config.yaml
init_std_up: 0.0242
train_tokens: 702700000
steps: 10723
Each number is 500 + 40 x the weight over its row's rms, rounded and kept within 0 to 999. Layers, rows and columns count from 0. Numbers have three digits each. The size before them is the row's rms in percent of the matrix's.

# up: layer 6 MLP up, 2240x448, rms 0.0574, rows 1728-1840, columns 336-391
# down: layer 6 MLP down (transposed), 2240x448, rms 0.0565, rows 1728-1839, columns 336-391
up1728 105:466489390598594442564450495507528545536541500488468444482473456548487457490505517453519505541472527484565475483509395461523566520487469502516484515498445525485547565504
down1728 106:467541499514487524562564537577468520429508508519462497489499550488429479507602528521531462562500539573538470510546441476495486473492483438473492456535532475475561514436
up1729 101:581493495480502505497510508510486478521472500525459493446477519492514525389471546515404512477485427557505505572551434451543447533496497519466428512561567494489445517502
down1729 106:474549543550558520480566454417519519498507532490504478476496510503443507408550527487533436489496492441503432496480494511426487524483398419515529424501436483477507542482
up1730 105:464415467434546402458527443440476547501478521539529485476501513480528450489463540471573492498482462471526524484441550460473557501512480510537516593536597541517450507588
down1730 106:453515507524501492572500493499476449554548508434551494516543490557507536480456434412537513494507469577477532506479516475483452517477511440443430479526428534447449507444
up1731 101:497548500462480513493568458489498530504503494453479532507486498524542533464491494489458521511497522538501524506572488446502510493488533525494490418548537511522472483428
down1731 102:510463500544479465490516511517454490558524360503446443523463463488530529524553500544486473442538491474617496470471502559510499432478484460538533458453516470524543557475
up1732 097:521455530499508534556505480512471463485546452499455480482498532539551503468505516554584524603436527449498487524515512502492488503476487502511570514435467477505527506516
down1732 099:533572484487457504518566532505455498551455526566543507523555475449522503464545480505466494525483514508491470450503562497494471502518559480475420492574523508534536485488
up1733 102:429513390449477496481528421432483443576499506554523485457512466531518520542522538475489496513560480505489432501557472558523437484505514476454504494490509517514470494440
down1733 102:500457479431507549544520499455505491537443484517464527480495518535543481435551514515547501535433496469528470561510506514530426461569524494521499531441543497572489539437
up1734 099:503520504532602482446474564475481478466550513469587522525538453442490482551467448515543469545480494544448530475446535401556481510563471542472520504522500459468453456528
down1734 105:458522453474452509482472525494481468522464543483482478551538411430493446534545470452533429433551540514465472387485547526467588470485498551418507541461482515428504492462
up1735 100:455530473458471513466525598488468514525579430487532517507475537528499552429484524510491497561558507482495409562513420481465521507455455515490535508494561536531514473445
down1735 099:461441527532455534482443511506501496506502502491395548570459446526540457465529444474490545461463446511430527480484529511492449447468555435470483436539464494482499546488
up1736 103:569543382522537480474513488484476576572586480528509453453444512526547518526417470537471446508476533428471442506594451513482575501457521502469506460556514472375526533533
down1736 106:529523513575550523478513415484483457518512571569546484465479506511490520466505497510501438533506490482502477545476466505470466498506515517512418498535497533512428496507
up1737 098:594474493480469493463500523535519569548509429463499492546514511546564594512510445555529485521454472458572511486546497506453537614481527466438512575556497484485462498528
down1737 100:485475487547517518508524456495539552535511525525486535519477550451439559439512423458490495495464488488543523511413473521430558535528491538480585466518483490437417417546
up1738 109:524493529461508441450549513435459491447580478544573516469490516541576527510484518472517544474497464459465509454494544534564521492490467480483506431453539489528531499507
down1738 112:482506506531512481543525586442435476466518475515542523414505464549558575510512455504523535490481514559442596510466521445515428534491558452495505510498455569460515462486
up1739 096:530476421493558488461486557544602526532497511488519522435510474501479463557569545523471543469520527461512560526481467544536581474472564513470476492462496575490501422447
down1739 101:517479468432529487507509487496534527423490533542457600481447506489496558557525534524588535452511529469539550450578506525493540624458467519484518550488539526503467507518
up1740 101:501543511526434570508546473590564539470462468445456568489510522539531514495573501441477480471555565497493468468551516526510535492448534478488494490534473487423473482499
down1740 094:592477499593497491468503518471461488498484547506500555509456467535465531540515507476467535513422468513561502497479510490460454495522486494479523501520476477513564557428
up1741 100:531553496531500478513535513473538556577485459400497450525493535493485489550553520535477505496509491473467486403505410520481501408546434562509514442507484513409417472441
down1741 096:503476560488489442493495487520511407502449504438494501532498490521522565496518517494566471392508453475440507554498534457548564489513473504497457494483512484491548577503
up1742 100:509432462490419512414482580473544502467517534524492517457483507508487476557475445533514531540518441445511482461482461468461526458574500550455431543501485569487470507487
down1742 100:510449559497552539503431483529469481540499489484573469489495414544462442493408541496470493466472539549520425537443536524553498482483516504508523465512536535584464479502
up1743 107:550446509545439590487534540520503430481494516536532457503496588530484495430537478522513551525561489466484559504518435514542429523452527480523474488523501468523514564490
down1743 113:536486446472515503458461549481444480494527471473460550493574520496488476488510486508473527514486512467523542465553500442599485435484468518418417439511563515447473492476
up1744 107:474448525555511518479499542406484472507488454387474495462533497516468499486518490497463574526466513479460494544438545485481503528504544437466484522438521491478468533557
down1744 099:438496477489492490509519499551526529547508482531422462434532505541504466514498517513481532433503490492529507489462509461526424477473505567516526496471501544523557558492
up1745 106:482520460554494470519501491460540580511482436500562503461527443575563483483497463512458470530526484552524511463537434463502573578510514517537540464570495550487502484503
down1745 108:455510455529535446541531602509542515490536492451482544528534495479490524449567409517472553544506486562578500520520470555469502501522455471441493523485498504533597430542
up1746 097:520535458557562465460456541489475542552464537475434432517430487421474469456505514454411480485491586499526500405478457513473516548522453514582438461443501465495493479479
down1746 097:479547445542517557557451533499549495488503565486554451492497454541455484493512489427546554463502502468506477540488460485477455470452519534474485473491445558501441499465
up1747 094:483491528509537508457522518515542527503513518455500477438494485511467545557429495432418483457480545500429427464505475445483427523496558518440464425503495534501491440462
down1747 091:424513477465516455457523532580544494534442522478481531538532477484475475523489500499522490524565467473478541519474477557516538416434480541486573533518467491493507516530
up1748 099:517490482456464450483516468504547505487521522514600407494545487573550529502463504412472486600545532480537535494511598556520509486463512509435540540499514552568561539466
down1748 093:438464506458476502476482519539555476561494534467512485526552550546447463515494502557551508526554490481516511544513540492516463506465501487503548484449530507482542514482
up1749 098:512485507494490512576491542473482524482586446440565503517526491495431514440497544435473516546538479532519440403558461485448491464447494499507442482589604510540471498452
down1749 093:529553514498528457509523511425472480513490473536538472546551497526519510537590450533540471477522560433513534491517500439499467491536464534462587514506539487466491452454
up1750 104:539515477561517401437469522497452508533516515436454422522506480474474463542549521518463521444541542418513510473476546504542523542490521563510551473456533502560482465470
down1750 108:508518471458439492543522470530505514474466516436496515523517523526492570510453514523540576472489383513498530485520452439498436516506537554548510431514548474509545469466
up1751 102:408497538535517447503477469486595514548545476412494529579492493516550487516522481507501544476497447435506563472479505520445462510472552542572553527487516468561460571545
down1751 102:481530471534479454475517482486434462476517580570421506511509442489467499518562481488505487488536481471523553483505513586473585480540522521505499476536533495518488578504
up1752 100:520552479460405464552480460499563513472504460448462497563528482466545485458459461494529496448546470446457498565528520467584472670432456480453494411602465544460479518582
down1752 105:533552492559323537525614539514531566525464526413468549542447523523462489509484475496542514566484502487469496516510482472526410569479488425531521456550500536488455528522
up1753 103:444534477540493488530578550532554482574589480589476510526512511516525509447526558512520482562560552496498482419503490553520480479479545500491498565490519461453534508471
down1753 109:491455474530473512502437462465465494476428486488506548573609544417461580473466489523469494553450547514506561526474458461471509556514506460474549531543531537427441492531
up1754 104:506500475483423409468548474453548511558548511474514442474397537514556572493483485466558551518520502512530459435510562557438521527471507481522509610450505591485514480440
down1754 105:441517422532519442519572462516552463539481469520461501452442524588548519542469476542497541493463532478455566434497478547519466575447453484470535457566453496449383380544
up1755 097:557577479552598531539517564492463546467430441424490503500466456490581449476564541479526510415486479489510456475539495475546517449486482442454500459539463505463455525491
down1755 099:504507502577540563477466490476521519455563528576453452475506495519511493437569614458463473519542504556540484514503529548506498507571453473417501503507430540483469471501
up1756 110:476500496500549482529527437461481490507588488437451539527493527512460423482444526408470531481482479535509438493546521538527471543564547510503490506485523535418467500528
down1756 114:476497482520546461454589423419487549516511531500587556400494537461487576493506520560589554487529476484529518462503517424579536510438495552494486440515502496514522521545
up1757 109:542551505505452509589471501505509521487537546511486441550487541522475541488537465505451550522528455533572514544511490446455573558438557571434500516521473483504494463536
down1757 102:494467531575519463508470526478486450452446503570431571451554562466577445568427526488482610500429526479515501518463460496490546534548506421560524479520471406449454497453
up1758 096:508473433463454471551503577501466518488451461478512502491503513499527496562521521571534484489484515513512512460386445543544486485493477499532471432471515556515498510528
down1758 098:498483502521480592506458438512479528555483486515553471506461503437533501441496470592532483552523489536470538444458463509497441448516507461442452515499496509503392507422
up1759 102:524523543478556501402511472505573514448517498512492518511555442477517545530443446519547544471471407487432433503510552509526457469532486487484441482494490492532465432527
down1759 096:470538508479454477406500498469532512574501444458534541545506527509507476523462464473497481501492523492539438462552508510484499547559510483519467562507527548455526574460
up1760 099:541521591509503508479462528486473509538557523502537502498527450486551578567478524502527534452480508504462445487472496540500502562503433551572498565500463522538522438532
down1760 101:472459526531459476526472469525590461504549516536536522479501555523505499515516507480517551520521549486536465455486498579513510381530530543546455476484517541462482495587
up1761 107:445569570446481542474510486492534512476451503458502534484556519470537477489498515539486504499500487509496565464525563492540483463503522450540482562489448513458450561455
down1761 114:458546467490519528445537520514486530560476581528526484496501502457466489477486405425511513540558461562422538504492459505467494428534472509491555526566494551440525576490
up1762 093:517521568520519447476512534472517508523520560517483500552536479511514434540501518491575501536499480528518561501403510509547473528508400462463533454518551508567470559434
down1762 093:495516466431474434447472470488510566493506536516472515491529540568456461388492492452541454518474465526456504426576503446471477482536435487486508508473588394442571453520
up1763 096:555499532520460508404511504499519571536425543492468515455437471545538466549492481489501478401500499515509506486474531494536490480458416482497505527465474395496447564455
down1763 098:506477468447540502519518438477534472447603475503494514560562515478442543502497504500445606459580505564475471431554468491510516543544430501493578457503467535496533465526
up1764 098:522535438483470447554389417493594564447604523441530565549542533498511523447500519563479443528536537512492499457512426503499476455468532468498539516497442475462493602555
down1764 097:492518562535504531458542567518455464520511520504483473422456506479469494438504453510502461549456441448476506518498570515525472535570471531490536481474610530511510472434
up1765 097:514511497551534430498520505467484480538561480454489523529534573424503533512487450450553459481519454481477463475534542469439586482506406556479499515536492508487527487496
down1765 096:545540588468484485429446518463546471493519523489511549488546408485514455421492471460567454499511481520463432479556418470498519552515465458467513523521557528529481526517
up1766 106:482495444476468582549552457432457533452480515407525464469490430493550434559494565482504502557407527492531457480531473513458562505467495555453539516522466501438493487444
down1766 108:506489510531441500570465492442553492538443455482517492497511463517499515484473502485500475534505525503475515443561494537527503494505524463528459479523489420431543556521
up1767 096:546497554461506499534504461507517457459514447520490542549522483466533490508471532498526531465525482442518448507532499564528470522448556529528455386506528456496482611514
down1767 108:477497493548544472494513560577469531562537548517523407422472486521503456425470461472520446550457491437493471509477493486504540480520520500432491491487542459508590512553
up1768 102:485546505478531460567426539489525480482539504530548551543517482474390527475474486533413513406491508520485461465419496536561568483501517453487529446475481577569596500457
down1768 105:455490514560542494557491548502482448601561526451459445514578544465520502561504475502530478460473522479473564496400460489488491519570550538529522464529470475547504537510
up1769 096:445523490459454491541494440450492437480507500472489458474558515441556455518411487515515502522533526542497492532500581549438480498507552540598457499541490557494471484519
down1769 094:493477529610481582493511512540533506525513520582467562539497510564502519480503560482538521568487513491524470581498507538525496516551516485540594514483472561481493489618
up1770 099:534473518587448504500490526528487503490506444535492450549530533499489499532467441561534516520485511515478425541458450525478536562509466449527489482535447472478487468478
down1770 102:492517470529440478506472494572487473490451486483540545448499433547495524514579541443504495461437519506524522509501527582542510523473525543477459500498511444544485558439
up1771 110:509476522476480470569527516457472520537570516435500468469489547509529524424553449510531538458445496481407500510434496503507381491494503497542408513518592454448527502521
down1771 110:555492545461451505537503476564467448462537506450437551489558512488474541501444524502508558525571481520512455483497494507446481567487501498535468479513475475385449509489
up1772 104:462546591513510477449489529459518468469484410479470507509520455571511441484489443493504472460546400531550578488538467528480567523589459535496468514555479493508467539485
down1772 109:507492511462506505525455478510516546508528517485511473504506426559518490517597456515447486569548469479459550472549493515478512472554522479482440475498539545476479475526
up1773 108:476545480426534539526547522457558562524498441500496483494466555471503542503513452492432569463470473501560474483501541580597480474495524517513490475528449453473398465435
down1773 104:451520466464497481476538509450510559458468503485508472460524447466513482539497492505493481472452521511513521510578509426461467520500535518497596468484470440521479486472
up1774 100:539618521541501486522547509511476501415469424444538526482518462490490507502496439499470418542465534470537518466516503592485510501473464476470459539514525495544527505521
down1774 096:477519535487478507566482555528434467484526462575546465442444526451524508439521478475464510495567451540487477478465536498539516501493447495475445454495488594458489420553
up1775 101:569569464459475436524564503472486506580525557482514546479484496483556535431564383505463503520493494434512541435535445511473454556484430588483497482500474519509508499446
down1775 097:469489461501434473555453476509482534516477502497461579435499530547479452414461569488510488527503528485577512500472494498551521537544488501458540535477554468539554513420
up1776 098:490517489507509473536534553581510523428563504471487523604492501538541456562519548555523493504502510486534433500404485427552430545519467514469525496449475467514533528459
down1776 099:540454565475490538552465468535507549468465455477510464526515524520566486506452470536480465496461479505423482520472620516576433519525509490427524497519516455478561505536
up1777 108:464479491481381484507485498454428463490440476452431480521513432476444531493511472520464554521532483518494499487475524529554548528517442547546500506487494491498570514466
down1777 107:458493433585491510451523497523426533524506431507484444613491505496484578569491442549517444559500495500478507499439527428518538461479521478448492488512515506501510548418
up1778 100:505520467549514533511508405513567538509435514552569549485534447499504494559526480495489532474446562461484422517447461529483554554546497485526481429548499518483477548495
down1778 100:498485437506558518555483426541542471502465524479462502486508531480469462460521478524476498588378533550510388482593561525448437475537423463519533510497459501475487533495
up1779 098:539498499510552490501481497554492544445564537488526454490553478466441499470523455565552525581470500511446514504537561529505523491475552554514464438555533504499528543513
down1779 089:448490492475517494485498469534474482460465577457440541504466546493491516566462558459545492482531481547492451483474438476444504491491510476493580511469462440492488460467
up1780 096:475586520553419524521547561486507470512546519552453490505496536488478536540519489475543533473497496525476435509469516528573544486499441505537501378523547542468453490515
down1780 093:505604460479589574511457496476583447415501424526459550515538517498515462515475459477539536498544565522438432478501488411401468509476498447604576441481468438519445456514
up1781 104:444506521566422479508567540535472477520564504463475490475537467579604591451562486442490533492441460560478485517513499530531508516435518516473428540533479506524423462518
down1781 105:490505536452482549494458476515474517470564535501489567446515514514508505471492494452538554420489495433525466529488451478524522546475510511540469542565443509447515503468
up1782 103:467531482504514522441506520469544501473481519470623551540594504491477508486500432467467495472451492531492506499440526437499521506444478462456495543527520496413443466483
down1782 109:484521535478496433473490444433471531473496508500580489472446401531483451498488487538479499584462494472470440426429546489497580528524470502477478522542545489505575532503
up1783 104:490456522507438410485498573519529497500480447491512519483479463485493547483525532407494498525520550502519489556499512466491583471394543502562561541469529557552576492528
down1783 102:493528532541492484479546509513517472576501459483519465462516464407543461490523509504535506501468529456464528467541523498497554473433484564466530490524493443500527550584
up1784 098:509456476543445489466515442454431464540529521500457469572461573553584534532554554510509548508466477531507535515511564455540520498452512496448508492485487551462495488540
down1784 102:561446455571511575441522529585531475498523515508515560498505454487504450400509481540474440426515508479518511456511512474463446414504501521522549495521548576468510512513
up1785 098:588531477562498498484534558513458438527510531500520541572546486452468530415511441505475558566516452529442479517503524459558514453484510504522512534519552514467493529460
down1785 102:471472515439415554484478501549481464472464564538502565439551577522463482455584498477473508520539505502471488432488497442427509447563476501531501550513432477489538499487
up1786 098:533511532493573511505456555445550519480506581474426581536452450433435476476454469431550495477529496560580520457543494493378472580466477560547487482492472487494520495473
down1786 097:461507585461523466503540499485530501564478520527500462445569534559479531520516483487473505564575468500460546488544441561571531478522480542516591530495529503515568466551
up1787 100:597470509477462543440517484540481504531475519433476495507525468490492406493471461523472543499482528532491526494421484440449489426455565477456413499559454451477487469430
down1787 097:477473481486502525442508426499513481490497533543514508455479472523510568488552593537436449528516538438475489495530458508423467547524525514470561488543471539546497533567
up1788 094:445526451566533517458499480582530523466492513402600505457521464572508491517511435531516536565603440488528526538542518473468420449567489571477445543513442493425525486498
down1788 089:553543528535477515503455522544497397455513531513537539492464574488460537494537471455506532523529444545540429438512529477522490567464543543581436484510501506485564508474
up1789 103:578467484534486500494461537524484457477488457536475479465544484539475512482460484555466510480507544504490486587514416469464471493482470515531578425541444461438465499524
down1789 105:521423482478516517491461520485454523509490542518456488476474509475558477465485474456462579496488523484504562509462459480512465457396540497516514530471462481523530513399
up1790 094:536465526529476496502506501427472491428491467475497524484532491489479501443513502518470522509556502527572478517467458519470540482501508536544524479532431488559507539547
down1790 095:470568441503447527552528481546420502512448547437494500507473471545504491526500440461497504489477515537472461526544517580523530459530494481451547457514487555523548485545
up1791 098:518517467553475545489510493447559544550518468502550489533461558582464468529461521445437497548552463452497486545583455436518506524449561546508434453452590535443508507505
down1791 100:438527568528468515514477491470438517496553544515478482419410478495499565546486503516475473477562565448447488517521549482482516482580416513535547479536512495493562502533
up1792 094:463544499455524517432498457515462503429477529511436403536563421483499550530513515516478492467523448496486512381541514526440549523540566486479505413522454500496501465487
down1792 096:504524518496476534471536520472409532551559420517506524433438422506510438495587489495473521527554492462522462511464422474568587451540552509515519470509525463498519525484
up1793 100:489491477450474539461503521482535465551527530473575562498479505472574496548574464446494540448532545550536495482510536537522503572501434456500503528504456517500510443546
down1793 104:501532494522472554413531569467471504539499416461557486470515413477526474546470490547480452479531465509552525539490526592555523518467508471489511534468466504495472519520
up1794 108:472455488530461479539476541512555512563546531471522563486469503575528531514494513507471523507475509552486465488523422634542459551506552563504511480513544470523602487500
down1794 109:499451551516499547519477544479513470545518509513567480504539510443488471523546503500487585466541442418474475423464530458527440514492537491470468555457461470505539506528
up1795 103:459523495557517497432475514483569531530523443516536505572488537528520437475464536485465501539517460441478480469458518560497442391476563479468517474479463457477503509520
down1795 101:526503537445506495568507551478484503511515464491483491486474530493480545515521476491533605539591534548444488511502502415591428548555512504489472504472526537506485530483
up1796 100:515498437531524523556471448511497456552489509453474520471467542466545467517516452512455530541423469553541483448488572465505486509379438546443515437396467500524462492533
down1796 095:517518472495451588428560467592497505497483457566506473453544464468565485420443498546537519457521496482515440514525565485569435473529500438430486535475487449553498563538
up1797 098:564540533508487502441519528510481539546435503469524543536467478497485491526586475522548558486559439531575471545488553465498513537553553451512485572474622521464500522415
down1797 097:529475498530530501481509469556547489447529535619503558433469539498515518501476414527531464478522535479464517453562458467521487431481423556491457482500477490483566497491
up1798 095:517478525515522514481529549442525482550450526456469494526617551537464524415514492458396609514522467489441538499444473539525479507563548499513462525555470506443500468511
down1798 092:467554496599540492490454532557488508470489545583522532504471494461470509515539451531492464490482402499474463480467479449490437496447545506540452521482500488446486529514
up1799 089:542437524552496592491431539494498505550442519504493500486536435528545533444458531492452492403503516509504509544521509529419493553534514550503502504509398507464518489506
down1799 083:473516428457548451461507552586412456487538469451459518556489512487463516494510461516476524527462416529481580450479567539551519447468494471463490519462539500483573481410
up1800 094:497492503472433558554531563550538534422590509524519519506443468545530482471477532493520490423565479530517522554527497528418607515452519524544528512500484523507540477490
down1800 088:552448541545549397435483494499542495550470527528513432455523551554534555511515519475453516573481482536495456416427491497517510487520463553454473457456527490526508508498
up1801 099:533520455559511479531470492504461517486573459521420483470429492485528500561473504433513498552526568465463464552499546501489522517508424497537462420502503486476526467485
down1801 099:401520506481550528477532467453476454482541551521514528482485456549477429461510468566454517476482478605568489467532521453463422466443511510476509521481479509469491484442
up1802 106:423505564491452448538491413510540493565512489558509549587554568533540500538491469452386419496514479518515510465504476513565556565430554563488444494523531534556474489534
down1802 105:449459445479538538488455462553484484498435503491436481521491530526523507456465515542553428494515408451448560459479486436486535492485532521508530498499513516493536514479
up1803 102:537487467483504522417509493500498504551502502519469493509496444498535475580476531474479543453457524505534473475559462461472416529504514464476469496518501499479546529509
down1803 104:502432554524517489507495512448525451541499510495530376534381481471466504545461462540520483533508438447492520449589459524504477465462543444447467543537486559511450544399
up1804 095:581528447488506476499565543483458532547569489446517541501519474524489523445599541517572511524545537472489581544535480481504551518489426501545528541491511513531589555505
down1804 092:499484490498535528436469415555439510471481495491418498532468475483516459503487422419517465474446520505454484457477569516430480520463527496481530529559607467528455515540
up1805 091:494606410482598457520508484551513530446479507490556472471507442485565556468473558391492455495541522513389542540440468462496554513501491501478454516466452459428442500522
down1805 091:479491451445438492479467509538461447467467470530460540474446592465522515499483513490590613527523460502548548565464516518512490445492531523566498471536536529537482443482
up1806 103:504559522458520551459548435487569478440461500487495491504481566497528480543556569471501520565502504531479526587535536524529461495478527457491461475496531508521471497560
down1806 101:446464470507496488437487433516499492505475585533589504465459558427458540462518549549518530556449508468557528426537495468503418496495515447521504524458492445502511503486
up1807 098:486568451507606495593496477436465426479538464510582455500481533488489536499564427549496525490467463471522513530550448574476468519446452461503527481500521511500517592442
down1807 098:503560527456474519562546517506508435514486462487482436474483509506478560482454476542550491497483513565459520530455528552512569460484467435524490528420545451457501442469
up1808 098:435493546515552470499535512504480527504564497453459463509501447555509523519494493481508525486451467484543541562488497421440529437446510554514448516563393520554473558536
down1808 097:525498529477480486496516475562495488529468521505485513535478504489439427473473516550480453465535520581491533516413539525445414526498490527472468461484446526491527464433
up1809 099:496445437535509481538496556506498475512449464512391560585484459417527483507481527560512498447513483529555556501520491500550530494498490572506530480477537460534511443476
down1809 099:563485500514540520448470533443542558505478459472530484468465548536476477453490527490559451496460483525487450459471540472507481523528478522468580480434473470501511439472
up1810 100:558532578527544495484486561473556515541502533453493463573520603570516553551513527461480519588481501500551558585511477437460480503505495509501547499503464390507497484482
down1810 098:490528548514496495501486458536457440567378543473512532465492461448454490513541505574481470558489531543445540481495536484463524494478512493498474469540439494558493502602
up1811 105:479505503579539406580432522405571490462498501484473503530547531449506533444602540528517555514517536539541419482407452561462475493513532528514555468498496534561430470532
down1811 107:507504438467486470461492536454531449506513518522484487489518484518523452534460523502489604465543494451525449531424475525497541454520496517480574492516530480507573457420
up1812 094:416518451386500495518445471442475537544460529444512409429500560468550500503507538585525508501461530552463563545492545535461520475510505491468476544465418474552468496524
down1812 100:497456488515497462557538477423515491484518534480509585526467519496540483462483436561535477475535527549554379494435477475486533526562498507508480519473465549448454494434
up1813 102:466467496518506516500503542441518423528534483419504526508512509533531556500472531493482506554485503517517471501441563492507472553528492519478521492478516519459499458519
down1813 092:500543550487523482521514598502442444514499474467500453477516502443569516505484582562500489551504521431550494495504485526517447474515447527485490503434464480562542484436
up1814 098:483484523561487522558487549460517503541523522411496532449507421540512482513546493463476517510495548523514482422479510509534459506564469513453526522550540422471469426511
down1814 092:518518435444464443456517475594430531513518438541490527523519485498586429515505556484470474553526526469530492431490516554536542466502485489554610539478403562555537470509
up1815 100:539474358457561516503483510497462436561479498489443510573478529491561543496499471486440587523577472469504488462587485479441582514479451495502523424468496483561399569551
down1815 096:511469471501517553524441543524516489490461576523500511451431553581543485467489486418551487505543442468531436506507467512530506504530545489566494488473450447480457458497
up1816 097:484531504482495482530454478475427471459512470468439509516547482505520542485508529571465407446535550476494469457490508521531520508518413499509493479557504500585501515544
down1816 099:489555494528555620544550467494491478455485559469462477488523499479548510488499533515507564450476462522547505511489518541498459545502510523452528479514494500420463463475
up1817 097:534456491450556459481507490529511539513450471543481458492533497500575537594535506494537472586469546468536557444513507521522543416494492487436487508477355467498427468420
down1817 093:490505465576554505511459566552500542510497465558487525463459541432472480462472514471503509513535499513496485541531459531473502552421560515476536496531559533581491541486
up1818 101:479502519523477486540467504542540518504485516507552449571523477505484525464506508471576570480462505545520580495618545491506507470587511520480471549530470480563557512567
down1818 103:551566517545518510452461527433550493478423488556502500486534518484497518531528500521461450539534495417527425561510522480532529492458570429519452499491519487568451460436
up1819 099:517445471523457532582418511506532462512463490518457495479427530446421540506508456493486433531562436458443547477603515589417448513505518480553455477520520571488504457532
down1819 096:505468519505428469435538520441431502531500582509531426487519535466523434534511557453566535476494488597549511465496452535536478482515524512456516520493472445457477525515
up1820 098:500499478462538486539482458479480487506546536433521547444469484547530460451572485509515497496489458520451523528553480507534501469522486466512535507524499546520504500475
down1820 097:604421463491490487463535471474494542488565542467463451560492464513504496555441485529491439491526390479489539499484566571469498482548495510410438432551446485485445563485
up1821 101:534505519535474457561473459440546496483534500463477474564523558511476476477510515515530543558547470556566506457568553466442515465456585541503505583449539549530541517438
down1821 092:527554527560482572502537517554491569500473510523446549441485499498459490464454551491466491498440474608426509498461499485454479435480444480531477527603502480472526464532
up1822 102:387513496462505525449445541457474485542516467468501476536381465487563491492456458503393476554494499552533496494500525510470510517555473444435524436573483519527516436493
down1822 102:472477517473476477447663556460534527569488508493438485489492472476489441487490500442496461468539503434539452490514491447431572507506522532522435489452502512527536479437
up1823 099:481479572482486513569486490504448485458531464477471443473470474472507476420440556551493535454557536473545496464424421512553583439555509470509618514557427542469513498563
down1823 100:492509420459516535489497545468490550492446488518526464486409561443506509540510511494459524524498534514506462534549477538542506528509478475487480464493559507589559455475
up1824 096:530551555472485498450484581451499465522511508477487537469448525473502490519509436480458514508473498512507459527551503531515559463501509555525441456536553533542532510489
down1824 098:511496539531485486445501471506468553519529527514508564464512424547548493447515489498472464474506562530501488476469481515537483523525510445457548457454480560475485466482
up1825 092:560443480495486529499450503528552494558474496529440436477476542500398508486472485525501548495513521551492483468481583477489529490522426455408510548555526478488498541497
down1825 084:506507496560492486527432513519461481476416465574433580550576516500481438518444458508518551509473547479466520459560528512492489516476546503542433485482539524541491474518
up1826 091:467477486497436448547518547429458484525576487540457498477477434497508494471538482476473543491454559465487451532479484489485543426401549501503533460519521560486489574498
down1826 088:540502433573450610439445586484607498524481559523512521496502474495550475523487429580515499467492465469519512479470529418492483533487500492511511537501515471496546524483
up1827 099:433464455456515506467536522493519503487466440521478518493480549497601445511499477495476453515565410517469519579490519517484521521529517463465448399545441491464481491488
down1827 102:492484486531462515467476525524530554476594532542525560496470564428512556452519491435547507505501535486557491570515523462492510494492462524466522493501392503480493459505
up1828 102:433539390535452557543493556415430505441541509467445550544554579461520411535539473448511481543478464433437408428472482537502444560482498446488453505401490507526480483520
down1828 102:541435562467512548468546478558536503468496472533467503515533517528508433447485570486508531444478451552421458580466493522510473457514514481545568519493444483544524561521
up1829 099:553475445457479445468455426459510492502534511495477493545486468418492491454452563489503529480525443540490546466486538540550488501551547513527487478477465471572485465421
down1829 099:533463561492503507486489513549476521546533468536433527494442464513526500466581483457520504554472463545571404507571493490496486529489547470536477515556589570492565522458
up1830 091:512501409565533458457505494482522566491463595489447528456489533497433493502578427551482484513524496518573519507548473521499507491471494439453435447557495537448495481398
down1830 095:501516551530473514504519504476469419564502481487569506560432487533526558465521602525480510566478535519454469470491470536475441472511407524499474532532458438516444467575
up1831 101:530453504489496515495465454474454409517527453486484520543475456542503439551532564482507504584570508529462419466481539470490488563425537577470510456448477529529507480441
down1831 098:550445479533411568524552497457463462495474565572496475439454552554538539509517487523451544502467511498482449460502502475491534577469507500520475490519471519537606579505
up1832 103:515477535512545436505555438560485488442514517504500450538437454488508474489531421462472576451526528503524505514553505431607491539460483555507470544561454481490472463517
down1832 112:555516475462474442440504524531472511441510540499457450449496496486526596518497477448398586536520486487482468574546436466513415521497558521511479530523557496455504518534
up1833 093:434420529526468422428510546402489508474541430523529457495479506483522532464569541583430555463541478504539486497456464591447542503493500526461473488492475495437450488573
down1833 092:564525441497496497474490534521563606531475517499524497532502542561484440536413488500575440570492549499459575498489531430469480485437467471541471474499476494470516549487
up1834 100:474431518532537412451497454459500483448464521447528560464447510509539513482508482517480501491526528504469471471574460506444474525503478497513495438567449515540540515503
down1834 100:521512527528506535537526482530523539473514391491503537528493484511524483520488464516500515420466524447492527527557505464479493465419472499484501561445505512421491468509
up1835 101:513540516468524524478527467505533516533489432490490504583513444494468478508533490529513447500476445441500512508483449544478537493492557501487491418494515476499527406521
down1835 097:472472505489485495487543515423548561546483446466489550463503541458541415497487449550518478455502468488479459455494522464568519523480425515487501520442484547489487509465
up1836 105:474522459503540523442532511502528565441490484544449498560526525504529450544502373529468511518553558469527483433486548503471509499527461506483509508458564516430550445502
down1836 107:536470531472481475520561484495497536485522511410530483467499542511540495494487494495522557443534485503511530479455518495493495586529557406523402585550521476501521540535
up1837 094:500464555477462401457509468462461465565555510507490497512487523527501515457479484490483469525549489527466502478505555524464512527480491599477564593470529482541541454473
down1837 094:500527510496473556565445554552505547499497560519428504530510443433519474501497491557548583514468492495495514435460548484493492508523439555565498478525496466551517469549
up1838 101:513470528492435554503514539513515529514514473516544550490411526486516547445483501518489524494557494481466453444422522505562449508539537472490546544560512491391481446479
down1838 104:500529521567519563549534554472447575466481483464495518468545509522519539541494462516562478426474527585451522562478482483502576491483436452476568548513560453468527502560
up1839 106:539432518428506463475606536481520513536556479548420529434531570463515493492478459480508590453513452447546421514422503531579507518483565570484486495507464604481527536512
down1839 102:526499524530560521518495540488510513442410536556514518485549469520509475564493479574436510521509479494496531431478523412559504515472503485458575550498444442530512458507
up1840 097:513470531510525500518487548447438451466480501502484512465519478503495476524531499441542521522536479502499490463524498521626510457554520468446532479591506497511515488444